config = dict(
    d_model=96,
    activation='tanh_gelu',
    bias='all',
    optimizer='adam_variant',
    steps=3916,
)
Each number is 128 + 24 x the weight over its row's rms, rounded and kept within 0 to 255. Layers, rows and columns count from 0. Numbers have three digits each. The size before them is the row's rms in percent of the matrix's.

# down: layer 6 MLP down (transposed), 384x96, rms 0.109, rows 324-383, columns 0-95
# up: layer 6 MLP up, 384x96, rms 0.124, rows 325-383, columns 0-95
down324 109:123085099152080108097148151101140106140123155128133121119086112120102111149167134106143106146137136136170135144111144133177110138128077115113098170173091101096163097140118091134145112123135107130149103140156114153136116114120124150055129138111167157128152167145139152135094122135146124152
up325 103:127118152127138114097094164162126119136132167132117193095133131115124169160123104131160179137131121145131135127118132116118142099129130110136114097120137124111133135112164069158165136108124046135131098101113105129112179119161094137134160133117108113144152152152151148115119077092146122140
down325 110:121140159091139070166128133147106164116105108140129155134142153171141106138095136089110110146152088103138142125105111179177122156099068111143125160142113135111154131127101148113122105105144116138181145098103158108149120121153138161158124127134095149104121101092101141159139156121117116119
up326 103:123112117165130103104130141132181095123152138145105118154115108116102131164118110138105138052125150171142123142119094135101155115149155083097146086134175148097128118092118083178120148137134116137150140107157120122116125129121116124135134122190101105162154129149146119118081119157133144140
down326 115:105116116086157131137149088121146143172150143089139121123113113153099104095131110131129064173116138160109154110136126101142095153104094153143089152136145177119128151128122115100128144134162144088104133133118094141153149126182150165123130101085141118098110112128132134133157087139149169121
up327 102:139152194129137139091134105174112151100097152105104165160145114100115145127128126122159142170156140128149130151143093092101118094113134108121116119127123146110134091119143144159159141135127108123109106096134132116100107152071083135095140158169119080118136077135120116136139156124154101158
down327 102:132108074090138095138159125144124144110153112148145068148128161134131147125139116165077155110145152113113107114141187113107179146148135128120134121136099136144111111162173087164138092139128136103154129119151165116098121120131111147123055123119142131112119124152090123132097141159110135132
up328 090:151115101126127113154138107087148163122122162110119174138144084114115112174119126113161086153117108131114116108115107113151109131156134147131087150137140100122140118121119119121120126147114091076073137150144124066091107142127151128189138157114118103161127105146156149101131110174141166120
down328 096:129099125144109139104175115139135140168121097116186087122119140084110125106163109109098167087136140142105111131100181143118169165138117117118139104140129122122146142124157108149164115112084137162137174147098107128108146087134119146103109141132119156091094162160134120163128147127122110092
up329 105:126123099125149081133168144135142176146148158103085148136100104120134135136077085099125119122087093102141119115116116150132096113159124111106126113132141163140182157115128113147161129171088128151127157119130113110158155122171119129098126140141142165124176115109175116119141090134093103115
down329 099:107162140130140132170111129092126188121116112117109120149125115103194140121076074126143152181095125096166133118133119109106127159107119099122085152091147162134106124154135165143169125135092130113143100136138153134118148148136131136104071140126140132087102120145137136099160129131126133128
up330 103:186137120072151174163119141166126113100130140125097108113130124101108106136089150127113102136129088064109149140140089150158165137132108093110132136143121147141133106134176129128120149118091134169093131121125173151137135155078126134135099169145129124132091099119160127124124127156121141153
down330 092:124143105172104152172126130162125094132170139129160123136114127131106095124187141097187143106128138130100109091123120121116100142155124100137089152130133124130137121109125155127148093123149125069093089122177107153150152159119144137107156114106126134109131107112130120153174135118123083081
up331 096:162099148128140134104147154102100122099136130139186141142155099121114175169141162159148158145153167118130131104131100142079100110153141117108140117123112123148133095118139118075097120115122154149121114092129138106115120167122093132105183149073127097129141108167128096111118124123121127082
down331 098:127185085112112140171161112148125145103123165136151143108156111094133094154160124121078135119115090143123111100112142147159106123130130174106118098108134132098104119147117111146118150072136097107127167138132143133160112108179101134179139143149161134104114115114080119144159143099140129136
up332 102:134136099145112132104112128089148145103124119121122102120114097140107159147124096112142142116136092163126125122122156128120091159120126133115129129117132143177104114182141158094092151183109167104164108131177137098138150129108140111153134141141184076149151163086086112175125129120147115117
down332 103:164136154087104111118125097132119117134145073120159119145138139134166180091163148123185158139146116112120131120157090121131159116149102143120108140145148106134146101099118078134118131139075130146106164129087139125096114120131140141124132138155091149141126119158131118122089110164087166084
up333 105:141130114100126119130110148180101133148156148156135120109100124153132163158113110104135143124094117104135138173159123145103160144144099095123125121113099118088129114115225124117152149136109131141128128106108112141129159172169099132088123150117141138119171124068150128126128134121084117098
down333 097:102127121111132112159150143119159110133111107160168152145103142164135162134100136084100100148093088140133149128158132144143110110143116129147086122137129146109124130137100162124082123113122178185138106108167152112115152111117089164121122151094133144116088155102169133108155076153130100120
up334 097:157143101136118082142125135133104111165132135096156107132089155122107147154154120157126089110099122123120122103093125150145094099140105133149101121125133139126128143132124097127070146162112120098137146096158146082137171141110140129164149136092170106125102185109088149140079137106118170131
down334 094:151144127134098158089097129110138104141103099122152187107124155178163109163146124158102157103143109134124179118148128108140135147142111111108090137154138100138132107155140167124111079106125119103164145126115121114140162119122108165108074156140175124095117120087126103135135107119087141114
up335 104:098142130099129127125105139118108126123099141142104125130157164111101132154118136134154141179163152105128155150147090091082139120157109087088139136122141140117086111085057156116107145142138136130147119105091156141107118107116086133143178153142135167177143133116108120089120113113144144104
down335 106:097127140134155128105091134144108144146086124150119098131143128161182148110125135121106144096143111154130121078113182164110154174100133138110099142099139166164125103145188129117136114139116171078139146142106101149128119099126189159122136112121139088151140121099106114128123120116111118106
up336 089:144135134112164120139125116100156152124111155107172108134149137063103115140132109087128143105129097116178089134098126106104138117102097127126144142136128185103162120191121170128133143139143143142143141114142111141094116146153112106110116130152117160189177148115110132124112097108155092122
down336 086:130139104163150136129130121119093092096141099188055172139152123123152127141112111165146139127137179141124168098090144140079154150109138104148139168069116106160138098124108107137138102102134142121112110125120134152108116141147096111136135125116150130131097145159142129128086152126117158108
up337 096:115151106131111107136110125123163120124131098152127150157137117136129090143109116140065116101174151154170155161120180151090136108145123100100131127166126116178125112124102153173095123133137136117139114142159132136103149146159155134099106137082160137139149126099108104061125113140095115104
down337 098:152099146057121127136129115085093151100137139120120099130148092155123082135103113124133087157145145128120159139086129178152110100120126167133104157128125155137153086122125107138139101156106110139142128150102153153150098106126135127124155131207115106140129118108115129135131177138136115170
up338 087:122104190124097141114125128113122139139115064104117163145107132121127140137143116128128134130110095135115134139096127145144163144121142141146130122156148133154157094130130166105150115151145116085066082129127187128131133111132066113156119136111161177103143101149088126120120122089147131175
down338 081:067104132159195114169107118106142140113135076157167136108138109142121120153115143096136142135152166129113109137150149118125138162110122136147089109123086133148067145132111119126137111139137148110148138117085114133161166173121118144119125136146165129100089125143159108129154110100126098087
up339 110:092124130096132168089091134118115116151102162088080133128150147135095079127125096139118109115110113172129139155115130126080089144106165102136120106113148088201141112160116151118136119131099136144132130105146140141120147109105109145130118139127126149162117163157153137144138142143181084148
down339 109:124127103100131140106108138173160137085144145092133128107148112119154128087152120108166155117135108090117111145177100145102125120114107164134149110106146161133135129138180121089124082158083154128146106143084171130150098137157120152147116143154094108092149076140138126125145111149149125150
up340 100:167090140127155155071120168150082103169130144130143125109098131096148133139143119124122173166107127123132121097102153143124105128115101132121135108099171135098139165114094133112130138102138136127142112130175138091119099102149163136109159144166137116063144113102109117141124144119157101174
down340 094:098129120142149169163139163084095117158114171110118161130128129132118128127137067119154120153082090107145118148154145107111124091056127146071141133159137123149119105136162141134137144162137126137109129133133097165125074135115105139120130128114093146132105128154144128135098127164175142136
up341 101:135089099156088139130088159109142153109175132114144118127080119143076101153154099131133156151154199108097117131118155114145128130134126105110085109100143191127136109152144137173101133097137139098141147127114087131101104141130157115119105143137130124135152147108122131155132103099093114139
down341 102:091120195166123172146133151139138140114153123152102159168129120119139122104104157119137131079135157091107131134104099139136160106143160092134113162151119099131097159111151104121148092150137144164115130143082134105124139144153140158101113085111129121140156077108123130128113079139113089123
up342 102:105124170154116103086158131112134134070134161133128146128123118119121138125098106095110160161139175132168130150116146089106113166112139096089129119186139119129140118109119165151177122112132097144096113107154165112103110134147087112166133157140089141135147122119127108153123135088167143112
down342 099:128152084122141194151107127144134112139080109129139127149122139122128122148132148149155111099144114107114141170149100081160094112132099169140098098156165148142131116094124130120048164111143142108122127101173177113133143114098145146133116102134163104119129129134117117114131104126102163148
up343 096:094116148087121140157092147127156128115146126167146159143085132120131111110139099144099112098187176087105127129144158101120104132160085134111120113153152139103082121145123101100117137146139101138133112102132196129126135161146164137142137146140135106150133089100116117173149136124150086118
down343 077:141142141131115137135169136099134104117104115083119096112155163104161156111127130132145140158149152148124131115152085161124128118090178123159087161129110159076122143097148123122126105101148170200129085118111115102127157133122114105106113102139137134131095131144158132094149135132123172088
up344 095:175126130126175083136172147104127124153120123118111137079068124088128130174142141112170132140123130142134129128122104131108155098124168105146148139156100100120148137138133172127151091142080155094159094125104103121111137138133092132137146139130172134113142132141115129084109108111140150072
down344 091:130119139132113150116141126173148118133114121129131130136150095141101091114153143105102133130184143172159124095092117111114150156145115142202130103138108149087088101125123132153124121095125158155144147146167168123136123084129143160109133130120141097191116117139153105096109120081102109116
up345 101:078120142109138102149130124166104167089106106150082130135144129131123141163157127118125152158124149133159137119101135176115137141106189155129087092119103170121132115117168124109117125123157106162130121084151088146116163134133135113108093142150138148091097131145124108107122086117171150097
down345 103:171093127133129117079111198109118098127118142154130128104112106127133161150129128134127096139080121153095106155156147117147161142125085117121094150153105092110131112130153153164138084138136107135103134119173125145127106115147109095154142138121140151161174102100108128161105164106125086153
up346 096:108162168144107161114114118138143134145123142149100122115154125120091132156140125100162128132090130145141147162112096139153133105158134136104118146129135146122112124155166101082072144110100071141138124131181127162120155115116102125130131115115139113137107089079160132143102125044102139123
down346 100:104150147117139151115131109121134124095149130099140138129106141119156164145127123126127088156162104166107179095160099137123077128087125119083122105076150125105130103123131131151147100116135136180116096152135132088162118091141123144128103159125132105153136165127134121104135159116204124157
up347 092:077135064142170123165140122108127119104128137135140156131148134146110124123129127133137153147123115140101116108135139118129130108132111118093129102170109127108086086137113138168107151110147141101117129121155096098112149182151101116165109138151151160200127154099157149089143093111140170155
down347 090:175118168141110111090168143112114081148155131118140096130117136101096129114128136112087143149135120112163117124077164145167173122118106154120112125067142107127169146161159115128127110168087153132145147168074142137139111105153136118130131116143127103082132155127095123137140147121115109136
up348 108:194107119145160153120134125159093148102107100097163083134121110143113082122127114177137136099153116117105140121115132111094164140131115116163108134132118143183137135184134141118130175160092177151138091109139123082111152144137162137100138148108129124133160138119117136108097134127134094129
down348 103:125160134138150070137153137133085106101146121158154194128150121117169129115111149127134134155108100104146083155111126122086117133105161126091152146110145165108132130093126142093119123159171166081105089104137138116146101160159108123133156166101110129102128120117117141095125166128120141132
up349 091:138133140154155106086141168138091161129148114086113150153117123121110126151175085163158118157098134129106099131110093134151107121141095115126118100108175068107124113164153172143153123155091108100151118118093105103104122108112135158106151131113116143157119177152144146138108119142108138109
down349 094:126103153127116134103152124154119115108149093131123133104160123132124083171127162136133121126156136104142134156154163126104119189126099097127166157150117149113166095134122130126103141098148090135102105115150154136134107125148149091094114152148127061142158074172143135155117077109138112129
up350 100:161126153117142164109105145110145148099116122102149140135161122140121108119096106135117088135127139119080157144119197156136112115147113116107141123173115118137121139141086158109125104138136125140119082098119154137054120180093155169115117149143108133079117124142151105119104124122163101096
down350 102:151094141155113186125128127114152102145120148149138113125157132078119090136132163140139112192143110099124110120106156148100152142123089136153144158104119094095178112128114144152146120133156105078106098108135146168118158073115102140112156098102138093126132120099136140142132135123162120153
up351 097:115131086119134122148147111172102132098096148138164165118124130082115082111152132143128075167122149136128126159114112128109155118138109112147125103141098154135109151175146156130118160114100102071139147141116143115152169136094157133131091145139127158082126119087107125161145091141122092158
down351 097:138108157144155140084167100113140112163097113142137135120088114143159067172113115121151107129143157169147094117159119140145075119134145130066157137112136088134117131113109157154108089140142120132107098094118129109144128170138150152132136128127104125146136112145108131116133180151079156129
up352 104:100160074113167107150095136095150104144128140127103117080118108120102123117115108151142136095107165166156154120151137114190144114148136111151078137108142160132119111120129126163140136127158094147154100090117103117151136141119133124084124146150146118085139152099160146137131164135080099155
down352 106:111139151153111162142146119114113126126138167106152106142089130137156146135101063110107082107169121112094144139121100135091125147129096122121151137072150134147169158135088137103116123144140108172131140162157182125121126136138098148113158114059121160123140130152141112109094133133125151124
up353 098:124126077149124125139100146146158116134149137160144073133157121119109208130118113089136093072115115115133151124112161107127124104131110128124156127114103144129152122137111133146193097134179097168129116105131114131158139151111123114124144169179143126147180133137108130132127086137133133137
down353 105:110093101131111124127128109099121164088117154133131152131117124129082097137142101176137138152109133123139087142128113136102108140101227094106155127147123128155111174122136142143127134157093163114153157125115105096133130122159120156094108129105110091151142109131146111122156191120135123132
up354 099:114107123113178123131091151097144153120139087147093137143118096156134133162134129109096120091144149154085164117135080141168093113154142126116124126120134171133124062143122162082144138137122164104121141128147115125109141139103122140143108125120121141102103163122172112095092122148151077096
down354 104:117153108129087141109172125121121117102124164138130138157115155128114123179105132121095131113149182126129141124158151150122120106156146143154128115098168090130185136062129163092117168122091120095083131149127107124144134157083128136089134100131138119158119092106131116103118110143149152151
up355 097:085118132125167093134134098110109111073116116147071093157114134134115130150150150101096108131141168140106100152134139161165128169134115124139124122137144131120153091159123111052151173160113093091166113138129144138123132134118106143146143143131125141095124110184113136121132101093140111140
down355 091:140109147114119131137137113091074113091136155124145116113076147121108136104083170159137149127102160099123136118131140098061161093110172105158103139137113114114151169136131173114095139112092132114114146134096128155164120131114151153123169118138124157105140114077141151150135132149149146145
up356 085:163077141138117106075144120129125105134132087130087138172122114086130142118132118120153131111121154115183115160114175174121160099113167131120132111133149120138118115119099159162143144128133130069135148159106134103116131118147107148109114128151103159119181153157172140138101142115164152139
down356 082:112144148136109145111129119120097093091149145162114107165140143167126133083110141178095096118116135129176136111161110109124078142137075118106121153136154127134164157094127123111138106177172105157123134133145083162125130145077151118130155109161099077128131111118134130150116129107133118126
up357 097:097113158173148113130070144063106118131140159104151107126135117112102129126147121102126124154121127144133149137110141097107161130163133123093125111144118113132142076100131162169156142144120143120141123124165138124099104164151114107076131159172105125096164128174148104141174138098100119129
down357 092:173142121115099117119102104109139135085119103119129121148116153152167169127072153116103166120151128109158156148132141153078097116097137147122133093120155177112123125110126109101071097128165136112115106179154143127108122086109161127125127146145172100121124142136145123127158107151165148138
up358 100:142107130129129134136176165095134139146057153087098127154167133094126136157144112123126131163146131136118135167121143125106098103112143110125134132147105109180103136154187161118106094112099102120126080134081165154110137141102127165120114120174156140153147098116100115116118116126112131118
down358 096:157112138129155091138132122129118142129182150154156132133114080153063133108133100131117135120109118191153135107136100119160137117140160138118138138118151091150106147113125103151131175195123108121141115113094142142136109084158158153102124107102165102155129133126071110120119143117109138104
up359 094:138133173120170175165144111159115103149113098104147165107128107148129121148142140112126126096115167168164109145122095077062122105175110172115099110123140117110113115143120138118110161121105108138127134105138163145123148093102133127098101135135178134121113173094110121147129105149115130110
down359 094:101145093131153124094113112163148134077115132159069157108112114143112174107140099127151103137103084106156107125094136139173152108148106157140093081090108156132166147104132173121149107132132141115124146137136124111122156150128152118132107163105121161174111104142134126107160114144133158141
up360 107:172095166155050118121154145131092107150168138154134098125124115122151137138119157104176157110113153091140144125105140134113099120132135135132125101134162118113096131124166111088113159152147162149083093112123089115168144122144108142112156126153149144102110172152138109119108110094127109133
down360 110:169131094121157092114113125127108118121125122105113135110116098171081126113105114099136096152163161190089141116130114143145091105135121168125078152132119106156133138143143147128194107144112130131119151101137119139093121133122129135160079177141144133121116103144103130115161159144134104178
up361 096:119116111084126123126075163181147183146142105107134109164132115084106125144124128165178133151092167105105113088156170130124136127118099139150116120146124134118131100110129106122144106095098126141159109118114114117146134131167151130135123126127195146138150103100107152137084095147144127098
down361 100:106140152063128107130135140127140120124122128165128150141164165133146125105092143132102140160149096095141142090171128134202104117105121136135112116119131100092121092138136097111099113099151192146117126199144146141105117104107170143078125125119123148122130119153123125107129155129126125133
up362 095:137128106100064113137125183151122190171111125143173174138095101117135125134155092122129148119136130124133126150138126116122132141151180115134096118128152169131154142144108127066111140119090100151102083113113164136102097167130101118167143135089139128138113129123123101154112125137134124141
down362 089:119099188157108102118121137121134089129189145101151134136137110146147131154150151089152099135137158116114143140090143130123167137115172141114116129148145111163111148112075160100144150116108126102137153146090123095140108127121155133099125098100097169102141106147095099118163085135128166132
up363 104:167133089157154100141098132088102147145080136106099128118107112109117137136135096122158093130128114184126094143103088184117149129123121139126146113130130146127103120143115158119151115127106136106129135122159068124147179129126192139141131131146137159125105112099081156076141111141138149127
down363 095:128099125170148126089140144128160111158137086098106134129115111166176098129135142124188156087155145147154109116174131103140078116148135122123140161140123123129081136131102113167133135113136145114166102119131110133140125136109148147104135094069132097162099085153128113146109134126099163118
up364 093:142093158091141095135172136161122152135121137151111119167106072108105144114114122104114149105138148125117123149095130105077090148130142136124140126180174191166135112133135140075147150169103113156125130147128143135126135065145097117134175124154139144119134111141124136101137134120146112133
down364 094:109150111174109150139152134122153127137164148142115146129184119138112135157145148121159121181143170134129103099118090094160123140137147087131148126106097087117077102137127091115142124109120119067126151125129112134182113131138130102133114086097130111120142157139178120130129114086097159119
up365 108:159105092100081128121119106118084149101115133121153073132107128132106136126146146124156120146116095130150178139107114113181130161172097144111117133126149094152117109155157097135145132100115135094148145110127148099108179120106113144163122161088153118164120156120128140172119106099158099132
down365 101:112130169134101091076112129122116185151122124142126109121115165139139148147128157146172125128123103112122110141162127138119123139141121196074153135129123164134131097073160106123138085128137132122134137111106076146138118141178123154104106130088132102116146137139135134149071119091129157133
up366 088:139083127118106166115117164120090105146096133149146121159058133090119092117097137125114152158143156163112117181148120140131149131162131099121111163135183134160097094130131137134132137121155162149134120111172096139150119131111100109148146125136161129134143107118095134117109172124156114174
down366 088:076122106159108100109120142148119151111134150130109143139152095155143171134139103146166065123125129150087109133123108123159084123156100125119099153117098141107146121126171144124129125153140146104134123186144116138134107102144146112115176101118107204079143114143118141125091140120126150124
up367 095:086139129141094113151111157148099119065122129116157155156140127152153119162141099117179114106147137120105129104116102116094130125108160165143117105154153085128131123175113132160112152109123105119149117111172131076124136141127134153133133181094102155089147118166108101096129103094141136135
down367 096:132101123140131136140107087105130125092142143128175099153160127115148098081138147133135130083086119162132135127136152160110159164081148112126122156159126141130114160081118133101086131114111149139124157099114102103137134131158160180130141125136179079104101143102087123131136111141135140170
up368 106:129134133112134105096086120143106156136109144144159104164145109111092117128129107144151106113110101133140124135169133109120134176138148080105132136118111129152148121180089176126168154142126087159181147106167122102112082127130154142161131154104131108145123130123114105124135128078193113128
down368 092:135107123097128132111097147115100140163117145159119119135136137115095132094096141177144173082134128149117152134150124111125135188147113101095126142114158130157129126135098178124153158151092145128116133084180167111139101136147115116136156113078105078154118124111117131113084156113157143120
up369 108:122137116124124106137136114121098188100104185110118134138128106122132159124100120089121151143078149136161135160150144117135162098167165160103118129175109116101145151119098146137156083078113077150117095132156167126118136159145147148084150136128140123124169122134120118150114123093119103134
down369 102:146130171148150123145117159104129111157136099135130123126155115121110114137127137144163117140147097132130116115162083110109115141131078106134075147107150083111127084158138094152090139139177137141086103132166124185085118118125129163154164140094167106143147133125127133089120136142100163108
up370 104:116143199097149109092131142160082121131170130131124197143134150127128126134114125108096144175108111103091131124108086125096119110123135108110134112149118126079145147112137142148084106148103144061141104107120161135146142127087104148155154165128149136138109147103147123148109129111145134139
down370 099:166113167121112126133111131151103078118107089114131145121132131136118089095099145138087102119111151140142161092091134169146114167141133167132118125098137134106110109148136130088105127129161127161152140174101122182094142089126136185127099135118155092166155125127127134151140094154115121153
up371 107:117129152146140141111151112113166140119103120134094094167092128134092145122155126143130150106096120148125119132108164087136177128171149137121139114119188077142157119126133091097158117114121097099094111098111177109140122122120098169118140140142138120085138126125153115167139097142138111187
down371 100:128119126136089130134138121136177130139121135103119108094122159099154131073126123132181197148121120107066117141122117126135139126118128152164181137114115116107101078138122113149124103159146139116117133092083141118182135123142109190112136129150145120126126112136080130171127128118126130093
up372 102:125153097085147151147132131129177134129148099166105121130111077081131117132157108106134081102124132126087146108118143129100085184144126107108120117124156169125108136125130122151127120112132154110109145127132150142199143096095155144157093135157140115136113170134095122106097131093102123155
down372 106:150142123139115142138103127153135103120117129160155159148143110142168086090118116087153140163122126135134100076149119111157129154118153154119182110140158052113091138129100122161128154081146128127135105123102111132083134145130098129094138169149157132139135110131148089108165153118119100139
up373 107:097087135134182101189120103133169122109127126136124105153109135105116109135130125161122113132114150118103107146110132141155108147128126124109084143123117159135105115109145131167140162127092183119138136125088112147143152128069133129072148134136121141137147175146130149142071109143132086172
down373 118:125148128142091136119145085122132120129182139096179139081111126156172154168116071121154133111174108182174130139114141148108126138136133131136088127120127111131132147090116141152168103130122093127083138142126138106067113144137141096133105122121155134102158089112129123125130147150147113108
up374 097:140111130103169155125131187142145143106080148148149117139115135108152156127111151133131100132115116123137199139126153149162073117161137114136076128107140139124121138124153140142175145122137095107125132153104101145090171136080133149121130146122145107135130087108113120103112065121089125123
down374 102:111130077184132178146134114085172130118136180147093186145164106148165119144134138074144107141121129158147074101117135106117101124146092126139157133095128154137143111130133144119117124109114138165088145117134151138149101109113146113107129122127106146171152155103113123138093133101124119115
up375 112:094124118117112129145139149128132142116123141161159116147124114105112147132142107127132104119152102127084155129113170180090153151106159094123134096078152176121134088152127080131147125144126109092132142103203144103100122129139148164142114105122133174109117181117092140118108133100154136120
down375 115:123165148118129149146142171136148166102110132094168139142136096161163130137128143134090157137150153113112130144090118131166144116108178162115092083111108131136113176128086101141152129083134166081136134125102118119121126133118136150121155098115059101105132100106106138162139122118127123111
up376 097:119126145102140119100150121106100154110149112082115130154112124135095166110135104104164144107123117140122153127102103154171139100114086125105127114098151172157203152141185139105170150162113105096140097132159166130104159103138138123119138145110125126118136108122112120161118124081162119119
down376 092:137114152115077119162115149127105150153145140132146137161131158141180127143136124131086131154101107097120115129143142089141113134127109163158148116116122164122090123114081145164116092125133115103158160090083107126132131122105114169079110173175108135122127107172139120165088110112158126134
up377 099:122082130133098143116123139099115140160131120164106140142123133125117103148145110153160162121111109110141100100103136123101146138114158144105102133100122103160158143141155148153136146085152150122131091079152152095130155143152121135086131170067114120160081186147091119173155129138127133147
down377 094:106152114122139123111111094119109132142161126146115157126154139157139103128082139153127135168133132104143117129182095106157105109130149121108130151066126144171107163160139153076119163100081129142099127088080135127096121137134173147126147175137142096166120119082119128113137116141134143122
up378 095:082084137136121118120130130095156137153163123125131152158106106092123186175139103140127135067123160148150133111109108114124155097111151128139126122101116173122114094108166122132146138171158102141153139151128120131107116106114119127086131135174131132110144125144176125098055120116143126106
down378 095:117124119125144091119127122115109112155124113139108093114099136151124068130152135118090082118148147174145123118103151117136057148157156084102145139165153116114169172167105120115101136157070150155105162126160138149116159107130146122083150125114137107147132141150151126131139118147133108125
up379 110:139108119155116141146100132136153153095154101107173115110151161103096131114128135126130092136122138148125143126129109132120102127122136102146097125146165086148179083162119129112171129086117110122089115122169106079107122143154146123105110141119149108124119124201148113166112111142168080101
down379 104:137157123130112131137122140104130134147077207132143108133099118124102132130122111155133170107131119154141127146125114134092075152090163167086145148136118116119117133112091119128134113122184137116129103148092135139149131096122143164150178104160110079097097153124116153110107130133171120100
up380 101:112157135159083127118142126091084126104096101116102179136146135124135128143080100129117141122160120125160103115125146121095157078134164096096131114153123141181118123151129154123149121126130146166118106124138115132146146192101111123078140155151091142126141132136178099102139165110153108133
down380 094:132099112172108144072075135137146121113136144121168134129150111155171097151132111135109135126137121178132116158156121141097110135117093137157154113146126165127105108125109126143117147176142136130125131087160130141111135136134073149117095085115106107157129103160136129136078083118122152184
up381 110:098149144101118141113148171145127100076071160138128125133176115130152100184138117142102100126142170128145121102116112098147105115125117169121153113115149128111141125150118138134146162150128144102124127131181112157166137108085142143096132127105159182117125119167114118086123074146125128122
down381 114:120162132085128161102156121128139097130110131162117116099142160114108138082130137143054136102088115069144140139119157107089126144094107120126154155075114150130116157116120166098139114116132138121162131141148116121150122061169133148159127143148162124103136108159130139116152155119124147127
up382 087:152130156133125123140105140098134115095106151154128107179125138136129108154101111076089152121153180148163142141110078109149133119105141132130131114146096139156180100116121131122131140087089124110100142094121110163094156097120161101161097163144143133144133157121118181137097125126103095136
down382 093:116144183141122120149124131148156095108144123124130151121157129102133136121109098094125125170139148113141131158119154108104112114167142101102123068152124101142113132157125116123128129150142148165153109132115130156125103128147107045157132135125157111112085118156149177097090077105149138094
up383 101:116099103101138139115126133136159147122160129121099085125153100142131110125081112145089111129094132147129173136081177104147185085136172118119101122105129143180162123120105173103140124121139121130166121114150139120118114133160136125161129095108182136121161139116113122145096087094138123137
down383 110:132149125092148123091137119113149122137119058136091127078110069115144128134087112131113130142139103086148120159121093128149102088130147118099129128113153157122127113146162111149166108149143143132145099170120113161121128145121126161131148150128133129124094135145104130106183179180111143160